config = dict(
    n_layer=8,
    d_model=384,
    n_head=4,
    n_kv_head=4,
    head_dim=96,
    d_mlp=1536,
    vocab_size=8192,
    activation='squared_relu',
    norm='rmsnorm',
    norm_place='pre',
    norm_eps=1e-06,
    positions='rope',
    rope_base=53400.0,
    rope_fraction=1.0,
    qk_norm=False,
    attn_scale=0.102,
    bias='none',
    tie_embeddings='early',
    parallel_block=False,
    extras=['value residuals', 'hashed n-gram embeddings', 'learned residual scales', 'skips across layers'],
    init='uniform',
    init_std_qkv=0.0326,
    init_std_o=0.0,
    init_std_up=0.0326,
    init_std_down=0.0,
    optimizer='muon_variant',
    lr=0.00239,
    beta1=0.9,
    weight_decay=0.091,
    lr_head=0.00714,
    warmup_steps=200,
    schedule='wsd',
    decay_fraction=0.89,
    decay_shape='sqrt',
    final_lr_fraction=0.0,
    batch_tokens=131072,
    seq_len=1024,
    doc_mask=True,
    train_tokens=654000000,
    steps=4990,
    dataset='wikipedia_en',
)
Each number is 128 + 32 x the weight over its row's rms, rounded and kept within 0 to 255. Layers, rows and columns count from 0. Numbers have three digits each. The size before them is the row's rms in percent of the matrix's.

# layer 4 attention query, 384x384, rms 0.0424, rows 276-287, columns 192-383
094:105131171122147198176114140120129141142142123129136118108117128095109124102108141092065137166126115121129107172140126094108154177195187080108152144168147101096151165154088113133129146129155177125190090143122098153094099097096088168080150143133107124134123092198142124116172094107128140109137150151108067134136132132181118093186143167155131093086154151178135096159127136179075071130110144145112182152116187150163087110142105110155146074098126080108118103140125099118154125073130110144162164052135111159077139157097248139144127128109115110095126121126111081141173118176124096137
101:117122098178101128081123153164108153122076132151144146169175075135125063141146081173156144134150129071101098155076123124144100146134141127148137168121131093151161127161107146092137182130145115158082144130114114124092059077102125117077151115154126092041148141091177134175181141135119157117125167134139118095175168217102144198127145134105106121184132113148106147110108143097150112200068148150133091136121075127071162151119165122126136147124124204087145152174104081083120071123079162122117113125091163112166127135125145117162163123201105155127141089140183064130162133164089089193
088:116124135167097188189146124128151121214146161139135100100021102157092152168154131077143074152192145124152153090116098116189135082170159141139164182134126072105087155095105074130202088099176157166105108174163136100118136083096075117146128122117108108128170151096115141099138126105120125105098138114153105131106111111092145107198145138130099126112142134094075104161118180137083188126116140140109052147141095143145116164153161139110155140074132118116089131121156203135124128144137118106072102160113170079126155140119143168196056095149175119194108093049189157111150176210112170090
093:113162168129086141119145084099091116208156081104125105114162163045112157141112113146151174121084072149163112102172145089172159145069084141118075153175086085135119125115161130184118156096106173141093095157156154107114079148125101078037123096155154080115074165184133129135127097140124137182190124137122123087142087158110101137115067115133178141187146112175115108130114156040122110167126142122127164097139164162127133114151130108124145127128118178126123077091119111131120123141172138112117079150117077140131085162131109121099163156099135160113100112154089167123118132108112148184
099:140215148216109099115151194102140115042112141125127105146186135130150101119118119079124112110104089174146128114126124166100155135157080104090119126130140119099111157097157103144134116117102124105103094097113011139131027135168123081128142106176137180136075111169115133101103119132184142165113139076125053089171125133096124093164148161155108132176151105119135087046140129106114089124105022095129108089128095053105157106121108141086152139132165082132103135144101123166151115115143160097109143124145115160078142133084103104117148176141176126094194132132128098150158154129166200109
085:072115122156142121170134106134156114154166093175137149123081123096111053098129087169121170181161114099137164073137124137109196107102103161067153150144175155102149138138149104116199187088125138129081163186124132144100093116159045171099098142158110110167091157057133145112139129131119142136187106196124214170144098177104126124135080105069143180159118100105084213142182127107092171178072170168150125151124140119153129177121113103099167140108118165118122093093169086130139115065172129125069092094107105179065127119129123138135165131153162113141121098136101135112139139095121173185
091:148124108156135155105157133135109109132120155167174142158121173125108065130147151136131130109111180170144156142077093131103119078136143113109128114110135162112170149111040131161156179178125197162064115128129152103133103118105086165067097186152110121120139121149137142114190169083211156148139090122108155122082097142110076071117178120075158047141142083124104076103112116139132157116109126053097090104070159076117122085088150144179128178167061150199109118074124080124162108101137168173114089118187144144125141080078144120104163149099145081099128145115128108186124119089156143122
086:168141137098128110124067118144137107154195183118033099136143106110159157098154185160084126093147114168116124026128113192216136125133083148112129112149089121153104132089130148100122130103153109117141136145115138129114059077123095163116094112108140204141104128074140123206162156107167129172198111106075165175091125180096138126120082151086127109173094124128087146126173124105086112132138104140096104120133124129134091167108184100106111131120112115188062142116092142152089153152131168128094154115132145062156082169113149086170114156147139131076071130166113112109095181126079089117
090:148116170201146137165145176171097146184104134103149093061105087164150103121131106113170124146120095154093176088121157105198064129067144096070128157106123106099157119111132129139172118152096122128181169061165145115113099161110138124151140135178133108128100145083146146130108127159149104111172120149089125147164173154152143133119111109117192101089154163186086143159152183110139136151146103129090108181157126141059160137096122146117125144126135128128116101090080108110175075183140146132127176168078073123152167157114115121113103132130163129202064144175051140115209142154126137124
088:131159106127089138172132169181120144127131150139161188112108170113125192053090159166094173101121178112144125110129116174115093053121201181142135136085124072092127137058086175202144129143164152166165174125159077138156103109104099077162169108151161094093123134178173154181130147137134165140125066088077116129158137104130155201147128140184134151174138125154189105020136173115085124059069082136156117116098128104120070113135113136134172154134161152147103141178114094153152140179118159110069129093075142171174092118203131132149127144108129112184126079138128072126121106190109157101
089:153141079195157196162150100192131204161137119110079133085131117127144135096187161072104105161118150090178110167175138068094106083081189126161102111119122122113156192090102096113138099118076112089160142083127167173166185056143134147157122109126086145105177164108101149112160099139116104124125119091154150157114098168098121105129079131181069146110113160111109091140073173172106103142086165130109129187094127168075193135099107117118125176120067166155127111148172126117223133070117110114090190116130126091096102105056127144178169144144144140077060118148157110103145103137106059170
087:120136129106138129132178064076160134174088122167103127134132137102146111173092156122160095119102142117137103100123083084132094135108120081110101171083069127162139112135139117106113106084077125086108088109130192154153118131111131158107139120129138111150130134174123039148098153165026147142117122186169164122113154164068138122138172099170134160089141158141139166139076142163161105036118103130101162158122156170113090147115127109087150118139116125105156136104062160092175152130078098188159159149109058108108113183108141118096151094078137108165116120160108079148108142139148053121
# layer 4 attention key, 384x384, rms 0.0429, rows 276-287, columns 192-383
083:120104135124090125149125112146128104127144183127137121176140118148096112154129141153128165165172136191139190098154139165097109147089127101125162134144102178108085149110140120143142129167129123091115146122200127188165142130103173094140122148176114109119120211141107159117124117152168122123148196132110109167169117122154100165127138121076113191103137118163152110075158140156125188187128114109099191102129166085132152121170134068112124166143074086111131153117077118117136125167146140157136105106094089153160103088129098073086070148147156158112153139107115171084147145168118138105
095:173114066117171070108152091132149130112129169137193220117080146172097117182146108118178075129120099133087151121144109104053164107164146112108097141101121149129105136067116107104148083093132107164094157158148118128125116151088152085083120182125060120137109157153138139137205159170129140134178146107134143115109173141132101160118177088122138088175122146184117144121135169151144130143124138100100152086112167101136151134096108145207105153206105101162118098121147137141253153064112107111131116092084141110110133137135132130131127153151117095107024120143122164153137124110136130090
091:135165084137125118105166080116163096083096129087162141077139139101158164163113133141164144083077062128107073075138089185140103191143075132184129155118134158121156050115153171170095135133145106138128138124131158119089120170104180166067118118047179156163136104138185133187114162175153117174141142108185141175178177146152140091145110169094155136182109070125185143176122126139104139133119103123098142119123177150146151134112104147210136149153100057168174107112117136106088176146093145084119126107148094138101072143096121085100114048181177029126147058108134104120046127106156108081
100:100109128148133131110148166110113126152182120111141125125114091111134106121125208145119127165154116113132102179123157164180110142067125147146107179144147073166162169109062178144114165122181106178157170151141097127120204087131130157138177098111089127136169112116153061155112160128145084155142134094106127133136149171158107185121114124208106168034112162154091125167169125128138087102138123153148060110085088108148128118132130161087091123140165118127124246179139067118115136135075116113180120123104194116119123167123135154167128147218099103190095192141109101143075138123083113138
089:132118113167216134156168114193112159148135142130164125077136150108147105149191136126098161110162108158138095101123089121095125100093148156168166200123141165205147143159099076145083068101108142139108148147108140160117062059126090116125148082148142135137130155124153195125144130068146125128082172174133076165087139193123156147101076124162145097101141194117157174142101130140105150180115110134119125173142168130119084152106134071193132124100087118151147128111160116056155072201147161147069063167148104074121145172085095137113143106092098119167140160115158106138135147125086143061
093:139108148123106150158135128101134145142155137079171154111134204144101122128190132133108154103156092132128114150151092109125078135121120084175108181089111124174097145133137142115127168111131090157160117122160158177113100050126154127132110109132118155098135134202125174145079189151143101161081116072135168160200117168127152147130182116188105073122090098113139113123122101141137087137120092124089147158126160088105104141130093115116094107157216157133179149172142097131193105117073098166098140174121119147142116121180128211138133098085142154127056205125163151133170131132167136053
094:123177061102136131134172086138152102184132116171161048130104124172126122152160066135143149112156142128143083078114116080100098098082077079165133102148074136214083083117163113092111139143167170174135114104116127104096165090152122137162162120125163116128087133124101134088132171166109149131091119150121120085116140148186149090128164136164086122193101129133137136127088119172123109129106082155131128135096130123122089162096152079089122060084128130119182148117147150131082117187155098103156130109096154169113099117168099157153096109089121086131109079173170115124135135133108093138
090:154149116125149119172143162144131070165077192077150139212160121131135071148124093108105185136111115093124119188162097122096161112069109116150170148082116098102135111109094105146096052109132119166226193119094112148100155174119110093116106183096143103117115095118163057178161165057106090082133162188194088120132116096122139091153090112103116126137117164073207078161144126180153142141182111137080135126153113167134141118047114121159131085108065166114132145138130174154142191174102173100179105202168141146093146147077209164099153093094109081133082145143109132137144119110113092069
086:110094131148125103110113202070170118117070158144186163182176086175152136156163103148149131147194158134104112175153119136107074128101136159144157107103118167138140130125105126134168133103087140112188123195128175160090123081173133175101151127148111103176069125074150147132153131106098105150058111114114123089159083160136128091130128157091141112193132136118081144063129137116139172149090157124101149114165191139063127079208103157108077114071120162199122115148076112134108118080117130152147126158125150150141083120157096169147117124150122123176146121135138133125124073115111136208
091:117088109187117133107118084095088075110082134157027079159076106110095175181138135123138165124169101115131124166151116122129137129114131167154178135140137116148176134127143152068047134102069119139118083116109144121054137125125101154131122216142143096154116107150168092185120101149124152137104118153200166101101089173151141116122107101143126150114110096148108157131143085128152118225143120105183105099106119064168151100098150148093097153113085116125140118119185128079156085103121123100105143120165131110155149087115100103164158153089092160153151102128164132109128079128104188138
094:052115124137133125145114169135078133134096072140115115144150218120129100106104154219185144123157097129145119170108171118128117106110109158154120106171222158118142151173137134133143190134067167113191143126114112142151141118132122113145089100123118066087103141161125140134174143135126086120145086118115091165131117060175116034082122113072118076155119161092093178160131156105132150154163089139109144108133153194112118186120177107143164158091086155129077069211164141095143139141120121123098118054115126146153107174101141118177112153134130093091153073131211135147135080172124156144
092:124130132151096135118134131110127163129205122105102227158137137140126107133132125155166178151130154128162162137103138127136102113154220177116136160119138080183082136165154165083142161162118132092144129160182104114135145151101101145171100079107148109141088126167113137144081091083103113154146070132092161150153105115097141087125112150143131132090119098194142069138106198151160150128097163132084129082128141160102101090158153168144082105179140123082149127114095119153117127124106134112136141170195230067086167133077127109136183133033093097096138157139160099121101153126103151094
# layer 4 attention value, 384x384, rms 0.0546, rows 192-216, columns 192-383
108:118142094171184165142071124045153147107144074129153148145174120136147141052125131182123094148155149092165152153165121126126116108094147195144111154135071118124092097114146112100117118130131089180161105050155127126091082118138073098174172133115087197096093137080141158068098101134060122118125119184110125106119161129072045129118093126100163106130169102125127116118123115134112135178138107142158139132099103152126118210156025149056187152139082160146113164107106151154130159125156161132180103163143130085168098136164156127045104073154130115123070125155131169111162067076168168092
109:132092127095080168113158097149099149124092166113137148162177138116144186167212172150122159116156139197103199135093067159186142153108133175133107171078153099129131102137112114089158156091088077138127100089113100071143097077148126127103107090107166117153173123120124137136158142152108161181089098129148152135129115138120085113147131161118141146141058136080151139116132122169177106103088098102138195158117168163124105088149111082134135136148190135106071169149142122131213177134138138105098127142133132150108138138097179126118202123187127200101122153153137146112144208193105164172
105:136126096149099180079096134082104150109072086195186125165114101151092151160155118083148093166149161077106169152141117133116158072101091140106136162119134112125157137100114149161103162163106158134140096123142113046134162176102152105140106123129118184153123142154130120154149162118081146021186168178123151132085116120094129119093128121176074107130143124101094152109142158094125129112114181091115117124182184128171053175127096131110145122116136117132174130111144134181150161126059113148149147153161132188184137134178113132125112134115148156173103142112144120172127123116148115118
103:118163115099142124099132122127074068069109113169171161135179118093077101105088107141155154102170158134128182143162129127121124121133112176163112159123131128120168107075168122108139155142161101154119188151144139122199163064101087115079103174176149135084177176164154140085152147156120119116124111105112185203074106123143105133164106111120119106131126129089102189167114122148091083079142113099119126156151144114136139153137231176202163144146079118134129113165132110180147098133099149170153129124128142144089165058092109118187118114120079155099142163192092125156153191146085142158
108:122109129149109121145135121120134104091068093180115106152127095131027172139201130122124171125072175084124121084141148120124168121128136171096098161096126169129078145102127116102097136142151169115149127113111093105139150129115119124100038099125104148152120158156148134105132114136192147127169132155071162123098114167155099104152138103129185113103163126105065101091127141074098062093067134127111131153099182065150147145084115149079127136121134110129079207121152117162117143119158099167163126092087101107112128094091149129106077106184172137081144067159192122114140184139111118085
106:153080173156128128119105111117160046111079232187092128157185109136163140113178116104102086119135122126088126119108107130131192067132129168174150183067068154173150122111069130054137151166107091080110087112099176100121117121117095139125161129110181081197099131139139102171147184128147113134115104123164115115112089121118123148112158179155111135121071093112130124133127099143183157136102090125145107110149106118120101146126181082162126101124082156104112151096113158216182157173077121149148106171086108140128164118159133125114143131113131086132117127119143134100104114179152121147
109:132139167118137133120132172132127057061221118069125200111156111131080089140088074074104121121144106105096115134160151139079165140146164129123157095170171118119165142197108108111142090139140122112109136124143162106115133147135170115064088135169116088188112091184086105137115206078157135105126135102110145133153145059116149122165119167117152158082133118124159158194096154102118091151147173112143165084100143069075107110073165093134113115106159131132133159090208170147138126134100087188136125184166129111150166112143129191106083214083042075150214092144112128113097131142096187130
105:081107109112097122135077190149123168166125101098135106102151082128107134158140136124070116137108094141118140158137130156112106121122136073096123136059131119107103132146144126175135095094146107160106150180170126085117139112172171107035148144170059149166184162163190112207047095104130123094091133166173163115176111166126079116097061114117173122105049182123105111145172162159129176102180112105182084096154138113137147121165102139151158112106132126139062170176084153095122094146102109103192098129089103168120165116081140090104122089118108125088173096122170187094146126155128141103
109:128124174144149097094121137154088115097180158153094139134094083142132084131112129120092153159128126123097118174174128134123110155113117053125133127067143140132113111124178108172120120169160094114167162130163134120045094149115147115152090129056106175160149152186117100133095159158156140122085183102145136108180118101096187118091131095124181144133105115153153091124118161129165138080124096128148088121156120134180041181163127190098041180121094131156090134161148150159218132127031082098073132108138133178242172103137144169127122164149155156109165173178083096121109170156174132117
107:117094123137135149100089155147078118143088087147159071108136117157064091125131100158092107172134095084106164168136135091099093117138083051100154119151060149122079158168148177136124145147154140129108120125132124152108127189129163138125079178100098205156133116159132092159117155104103135121158145106119170126138140068136169124095102106128111154105117145171097139109073109140160174154139122149136148136174121139097099188117094127128174125169076146175082147109129087095172175168187191187047131115115115148131101124104136152120141156156158205099150133117163113086132175195106134155
115:084134082132180112147196143163144117067123140078173144149107111156118130105122118131128134115137152150071114120088095153133091107121113175112122156127116133109091138196099157065139166119103098114094103142167156146146117158135125103146201104119099111217147095134133106140145193124160103152110146057123134120135145116163145065243139112079106130052114118114186121135121102137135090116196099091139135126074115068188049135103130128093152133145132158169137144173060154132122123159135080137078117096102153145139150115172197150057090106144160113129118069118147134091126132079117149023
107:116169138152077124123124152137158084154094122097150060104159111153194183123086120189181118200165107067062189119050119165113132161099140174088156101127146110126155103176088134204124082110099146176122157097123112183151050068126138161110160130138094140146158107111196176101132084152134157140114184094147100075105114167119186182113124152124131102180130141129135126144164151134098190094077155138143152103148147072089128114166137112146144138097112184073144154142140154115124115131098177098098101118102064180126121118052139074123188130113113122154102081055161107091118095125136120145
101:089108084151092123151138134068117146107073154119150111067110089172134147159168165115124121102145084167152129131143115130111146161112143107139140104187117137138114145157142190096098116098142102125120142131139133189133119193164151080118158088103106079063070146135153168135061145176090064152182145117140122096176138113194127188143162060180096103134115153189094131132109137089166124145146169124136146125117118087121118105166145061132234181103060171085138119084101092084119139105141105100144120195140135140117148070116104111149094127159148071152180174085099142127132149150109108112
112:122133152135114117180133140125133095088121016156128154137123098183089089128156119190103120158090122106147174078156127094097142140130164163109128123166166144134190091156085154102111149114155177126185115130107145135116108200156027117168126089140098105096150131120163136095113088152122190118141044108086151074171114153165142117084145135156124110085206073190125102038089085164135124130149151144130115150089142102085161112147125120137122141127112127170010132116060123145074121136166180179173144160116084051170154113151144155101107146053132138132144131089160110133148117158151083134
101:080129159118135149155073156174189108112074121077111124165089128133157165076150120096124127097101092119161161163139108159132104141127106048103110111099175115080147097124039092185134103124125068119112158137153179126192164147131114177153112126099113136170202139077090097153135100152142103164117089126116115052114145181094138067121140149135094135141180149113080116112119140108098124079120098143143081161188100096166126098111193125107099124116120157123080129129137112080229110101068105130193138115128150148144117114108119170138166099133052214150140168155129116126181099164138138066
112:118139175135070115095112139106169132146142129195135210128113154153194111084103138134142150048098106164132093130119121144175135100118128125140128158124116082117147081113139147145155148097146150131185101133103141102142141129129143139146170160142168118111180165085091176132243135156132170217164068087096095128134142094119160099161160156132113121169149093135120111102074135082111157108103141138131151166124077162112126132122157156123114129130157179147155127155125116137160131134073136154113137144135112146138072131125117117112146126071166111129057141099067106147114105108131136110
113:091125087121155166174125179156202136159010094136125135125105130124127169174131062103092175070108109125102165125126141130192073156141120103143103120142102170146101193117090142174156169168144139102124052131108140090093132123136069150124164159143106191119089160105158116129110164100121145054182155123172095148098129149114093104201125184100162120108146107181109170137131088174163122111113138116103120136188112121192148158121133108101087150099144072143127162121082142195144133101056144100165084090146142111175129135150139144106146125160210203118129139145159119132148138137162140123
106:132169186096130128146143173119084110167115092093114138114151120086148170188079127175134163105130132119100156114097141096127187164113157225145141143067120085161152122138156125114150154125093120132110133080127135156138131106141131086098031117108160068163176089134059100117153168092104164009130144118171120081138107133174064111102118128157102130153126150083068124140182121124152119089138098116073100153097154118106134111095123143070148148173082109107131076147109195135132078139136148165176111107174130166154109143095140140115100167187171133100141109177093106162125202205117152181
104:113094115129113096116135079028128150054142122119097079112124104106044125082141136126164120070121159192148141044149162102145105102115079133100098150132086113122079157145126162170158152130070154111131205124147135127092139107135129136109095057149126159105132114157142102115106184095124118157118100164088149165093120104162144148132142106167164163114138122087117115114145107143100145201163102131106098183158158157151144140160123124185177139097103078134052103105122144101129151091151172155062118175137164125141102153159091117138086107153111038178168137107113146103085173183110079121
113:156129161158126129185147067152066117045133116093135100165123099123114172131122127146131151131135145123142139094133137119062077085122133120122116138135097127179119089137139091128110099160135122146158067113116123193175093170163082184182185138188094185131139136108207131077088171133125142143071057109092147106140147099104081154134140105138075138119153137140165112094099079117126097117074164149135063095094106081175112156165147172069083116124144166130112168086106157160166154133108122135102118122137125115106162075177121187128152114117094126068149110091129118126124112110065140093
105:144113109123094145061163156099154141154122094169193179117155115087097082137196170136075162125127101096126141059171166120119148122158129132116213154080185069157145108102067144110082089109148154141101133164111147065140126131133114085160154142118145093197130150154147136099070150190132206166138157118104161178197166136152125138130128082170065118142129136138156125114133106125140195151120123151158147130185149088120077145130065132133171104118114160141162106118107094087071163121135190136123114136156132111151121152112107134111118124178129111113152130113096128151169118167112098051
107:146161175117126127150118145117183154130205125187101196145150115115196096106163108126129115141091113122085090141167128142137137146123125079092109122095154102161176124164088136134151139106128121114046159188150159092067147143124127137088149181094135102156164143130132125121131127061120116121134138169108134180037093078113105085080137111121110156101086124133173146158109134158175057114102159128114117119080141094223153130113166085094157125159159097129141104098087154149160199128153109186105127164156114112150114144165104124135186108119148103122148143151109144151142152146145160142
105:119147066192148124138151131143128106152091072087092086122100089143107113077108130145164065167198115131085138099160127111082115154077094153122175161094127088082134162134105126096059147123072118120122149115128157183146155120153108070131159154132137152179174107147153136130100141146117120153119179152093162149157107170163203118176132041128170118060147113167109101120114137130153111094152059069107106171115115082100149116136104111119156093144094128120131111163167072106127141130196138088089123120127130131134184118137116143073136182139184072117141113176071077115131124048133131184
102:107125146112152176162102126140100167179139115144089070126168124113178107069138167113136091175164128134116141196212190151188101122105142119127162127149144072144130126133110150128093116111163162146167152093095166150189149169124124136154144139079066109153150102089128153102125146108110065050151130114060128136156105111165108179106162164109100123184075117069125147107150110112123093146094164144089108147145097128144139101152101094104100150153148109106151134137130152109145107114028096115132188148133134193164129073089092107153095139142181097127168057159125152145151081121161161131
111:165085193111111136108076138131110172158115099126143145109125187144161048147116120156137130126088094087145104139144123139067186137110155073068172175167074101130184099130158175108100107165118125103162122125145136120115155087163091143117150125178031105062177121070074153207131116180114141141137100112157134101128131097093102113155117052193155137158057147149130198090152134140126178146101107125154159119109120092170097125134149125151094106127158115171096188141147137131188129095066178179084151145109171143185188062132111122117134115129156149133127167086065093187117130137086160092
# layer 4 attention output (transposed), 384x384, rms 0.0461, rows 192-215, columns 192-383
082:086116155087195119136129091153126141175083106189139135108119175085087129128098137085148089139148115185148139122056068106145162124143094143118082170145126095134117141115210153120117151112057134129113139125186109135118105148157164120144113175114139150163128165083107107148114130154137197103068191121071072118187131121145133121157107129173150164097144088121130151053125117087169128125129190204147218174144087083095162158107147119145089161140156114136183103137075141133114155195102108096148114144084094127114054129160130149197151123111092139122120106157150116109127157197176120115
080:126141107112105096108092129147147094140108217167122100130143105158075137099054179145167048150145171139063145163128157145144098145109070157127127131127128161145166174183181097130164104150178153118151132136162099147191157102075181135156124122078103131158126134153087118091150111115140091161185092144154197114073176218103104155134091099111120128116090198123194140143179142070173131139097147172136166088146113152144109120122095134134165112151148136133115189062184112059141100099153128144190051162169149090178095190132119099152098141153154061134152120148090142083131057140106175155
087:108117122106168140131194092073125145081200098079120075131121107102081081158132117114176167128178151114142144134145099100103115133082113134164127188137099167096142061107041165077131082101132116137106097104129127148130155101120119170104115150140182193118127128071131123174084185123123113120110102148184133156166123125144105106163066082130082114095163131182097151135092089122058198155153138109135085116171117131172150135120144132131090179143220113104098130171131097177149183099108110096050111118152146122107176108120093090121142100071103170129107165155161145108169160105126128081
081:127106079113127149122096129144126099148109124118081116093146109123113102153144179137120068164172112055092140136120140129141144135111153142143112122080084222067096156151155115148113091141116147091096159159100175094073151099107062154144099130173160149152119094114110185082102091106187028130128100170119156126098175113134120115110087108080141087169106117148092098152172160150180112136063171173149123146133128144160141149093113119078202123124103153105099096149198103152133137141170118079099163172161159095179083199106125132062099096105160043155159087094089119156103131163120146157
083:042097152108174103073133124098109125138155126163115134106096096169057132158102124078133185115191065100118206156145163063110194167152178096140174124100107194119080101172104156104111082191104139126107137129158134094081124158149092144129152085152151113128076140141119177136169134215103131168159133155107141163061145107121081116166123159193188160110173055143125158142149101144158125107116130097146126169121146072128133149193132123124142172075078173131104136130119133146119170127137101114129179162124078075172070129099133150179102170109104111119176130118150155124189161123183131121
087:163088102141146133130126129141095113162145153186137127113052099151186175123132115111161151156106183101129132167152101156113105156147092138143091126174101159168122112107104119148063077120147112089094163094134109173185095175133165153179126118147150113129119136124107111117098113128127122162138142144142175107138091167076164106123123151187124108095092140156066087099143141109158109148131098105130139180114124093122155138108135157171119142111083183146117026080111114132159159112111118151145102097092088119087175204182090156195120121174161106157106129154118109210179137162097086147
081:191116152137132100099101189128132144108172124190108129141138122099107144078040115147098184090087087128111157135183119125157118052132141144132075138131137115166124100107079142112181134094122114102140196107113138086118159112080075115130110113153090160113071133118188149116111129088092082122096100118139186084139107135134146087110111062171178128193123110138146093167111111160120097131121105114154120138145165148120087096167093140151225088112127121094101142110120133172180116122103106098147177103099133146153132129082094129108148212092127099134131126135124155159133059133154091111
085:082046168097119154146131132169167163129138141160155081153119146091101153152151120181133171118071146171152141196115132133079110090112141108089144111192136113166100126112121133111161142156125154105141064109183146160141083125123132126046108102107122104138103141114087148129136143115142173114118138134132121070135116147143116115138142148109116148178130208060094071114171142135180116109107154114205165102154147137183120208148104154146098158132160110109112135139110128063134199170093234122151123138105121083116171131107182133123125103165173141100162139137164139061167034143147162159
086:123107109131107105193125183133172129146154135155155150116187120153131164160147139149149089079120162119152142062131154156134105118168089116113171181126221155118075149110155138139118091077080174152142123107095133100092130108138080105133058085129119153156128140124135129168136061117174128185138160134164169142170152163165090213087116085099141042141163145152062089160115116104048114144105077184105127139096106108055179121128123187128159125071154175058153132174130156125198110097079122155116124132104084114114127109126148126143127149108146095139085134144099142175096110167129155096
081:116111105127102089089133106133148075143141150143177117135113066122119117122121048129132170155111105110106154097123114150184092122167135147138115138116076169176132122154140071201085114047156102111189078118094111101119129140128120188142110102082152094146161140118148120118117087124136118155145161106132118125156162126150102080139104095182176100077121164104111139145135126131135089143137131120184092179188113123135168098118117080127161102098165151188094213137138061171142164117128122151076108130089099098107069113102144160104090128095180091119212096149100130108167153143152065112
087:155208084150154119177169130146168087146163144140147087176140135143182141120148107114100139104133093136157157157148118170131147134176110151107118084180117073129165140150087119166100089099096110119113129159161190147203065140102128145137102151059150241131197142112148136111126125072111125180129133127165149140148118125153188103194061130176081102108090111109182134094103067134138104127153144106115122106139126103140111140079147204155127134123122179090129132083090135102170094147098103124138089149141214093142156124202135174091180154097191168151143135174127190155126141092097153097
080:191137115110092130176147109110121136138125105129148089144074159091096149114102151130171141159147128077113056170090089091168108181140148181170195127145105085166127151067183128123090110123102103071093115119145146109107130138122127151140070124073130118158179154222107080129110139088132107085136143132088127094103125071123112080149163128132118157134159115104114091127151141146137088178118139150118157160192149146114113166165088085119083175109090143102099106055103121113095166095102148135131079115099090161061131169092120161151130173165068171103085185120149159129198103178094186152
083:144069160111189129119153076138049215083123083147117097115142102147100124155121169139123140183166063135133161147108114158107110123123105173107113129152129164130130110166134106123183137170163180119154205113121095120140166153067194124114152139078086127113157143118135105136085144112183135116137131181079159122116122119104138127119104109114120118109076117117099147105175154156149149092114175155078160182105120154201125165091141220106100148152139112098136076129184113157113164137154186141129127178148094129127162113056154078145100190154173206069098094147095115124144136097153157165
083:033137114103093117112109146144101169117118136110089109128123177142149094142138153106149113142130084155216098166122080106082178102118123153111193141163072123147149082106091131135160153153131179107131114116137155093097129152068138130100125114133119209246125136080197196136142183207103127154117132155075126138128118134141119151142165119172122150115116138158145113146155099098188099166112133114224102120153138109092171111124130121157106152095142168126065117093112122175138130071145034146074161117124164139151114137070147100134126157152128140129136140127095108106192090129178144154
079:142086152128122101133053162106101170170146180121120169145094134161165144098108182158147098173116202090122102134100206142116156145107146080143155131250110138185113133155096174072121127114137143057128100170060163144121156068167110137073070151143127134087118100143100192186075103136065106152117122092143176116029164104140124123106110120107090092127142188095109168125138103046106075155085117148141094107106115188177180108098155115104098202124143156143157117127134146166175151118152128131121132137063098067182081109210094140156102160092105131127159128131110134145137118126163159123
089:131198106117087124200139163141125086144186148080087124119142138134179096128082146160221087104118117091105095202129148126057154154102091139118110088069130146164078085169142105176095131099134101156129141133141138098162167080091143151111203089144123089074115184097141089096145124123127128117152146125080092171125095153054142117099160120185097132157146183134114131188110130154198097099128138151097108109142112173101126142106099145119114065134066110088151100083127147105142154149142090105126105102155107143091096092141159083090152138169154121165106083043109118150104139124139115120
086:113157200169122143114151146128120172182127216136106146123136146115128137110089101105161112112087141135170151150141113117160145180133133168167176164197153083123117125129145168090110071129118168168103166168156138072072113156140139163138139116139146136143102066147188108163133133104056168180192191177102106145151131171112175165161110158181091111093120218168085124107133107130143167092182144050115164121111127124139083141117135123066090185063121157166153149161112160082106154091144101097139178115173121115092144124132113102170106118122125094136148174133154131102118073129177102123
080:139054126071117117171107113141128123090152130173073097103147088089126148113130130084126137175130178113076124139174203099130141090132112119176137098129159133126212154119166150113104103196106074134092190111130135110089174125175103100110159141112148109082077111086160079125125101092156085138115116154126120165104155130129096149049154055108083128089148073113171156160109068085066087226139144085155112090138102117097172119101130099100129139160123147144125152139167125137088163114125076096129138116129167159164133181138155126103124162125164158160197086161143172106160146106185126179
075:137199114160149101159141088112151135112150136170147146112065162103071073132128104154060188123201184119093132121124099136140113173185120182110098107097114164182121162083153161130114136119167116202123119103144124120124062142118136158175181096147109112116092096160173089154090122149131119108103073087096131060176074146148118157164104131095085214165154129158130172101124136172150148127094106167097118185125105117106104183136094190068161118151140175125076153050087131088154103128078163107148127150129181100098137141106113099136100111138193118135137117141070098086121153084115161166
083:072149082099127078144069117132107125211120115118172200166123112106117116174135129142087089145151149099142150129109077115222104151182163102089206153146124116154107141135151109130110164151116042107097119112078081112098079118114129111157106117130120126136154127072139175132096113133074096117118146127076113087094147122098143116121175201144120116115113125153116189099167055132100088138091081091140092110133102112131137163108188089123098108148085109131118090088169148126178133047135116193089111126104153201132112128083127107171129126091097138114097115212170074114097124140095104160
084:120064147112172086168149155154137128170120096140096152109062155104148144198148102139174111149177100105123114165168101088120139123122142192172137092117131098139194154124055119153158159113144111200203109115085169124096150138153137115128115130114081143176166174107110092111124140121175107177137137082163120167177122133112158095086126160064158207155079158148089142144137136133134125139134140034153146206076130137131107102123215135161094081113130137166192095175134086138208148133147139105136127067134166151113077137102188133124145136126144182168074078123124110154198150151145123094
084:108139183086175078117101103138117103106109104083104138125117120122115126116137116142147127167118154148136168135156140086123111144128099065169104145115162155150141047117120111126162089111107118118177145158104122080121137124093151112091038099165081102104085186081099160122134162070134130064072163071124148139156144152121127121134129124049180165142143152107102119079091108104157104125155128159132084086194167132083098137101143119106084177181151108089144174185133110129132127130142134148076103134109097166161172103112121153128049114145114045119142181152163162123123144130157163139
082:073200111137132113149205054075117141107150113133165129101113179112115195120158119182069155118189115137155101082094189101166085073105154150115143122086043179145141151143183168130088182112124110099190113141140153141057146184078087179172101091106195146109227177142164097182097121135171053141133164133164118164140145151168114135159072118149126114126133156111142099114025154147137117159136125101100135158170143131174094098127181124107112111106093119105132118178121062129127173154217113114108122121118143136155140134132147097156133135128083080111132109212143094125114137113171160090
084:134125121092157150199192111114134073155162118148095187121162132122143151149171143167090074167147142127121152100175108120156095131127116088116118190099102104140180064161094095148121082089070090146133107175139128118118103163177136093172139144065184135113162080121076115145101169092128110083101162109167076150170131104160148124137131069146086173119102092080154092104145095129108176149077102121168094077072150165113087124153096186148108121089112129106104101154124088105148154187146107127083154115117166091091132085122106163150152139089110124179094155128177144160171142125129196138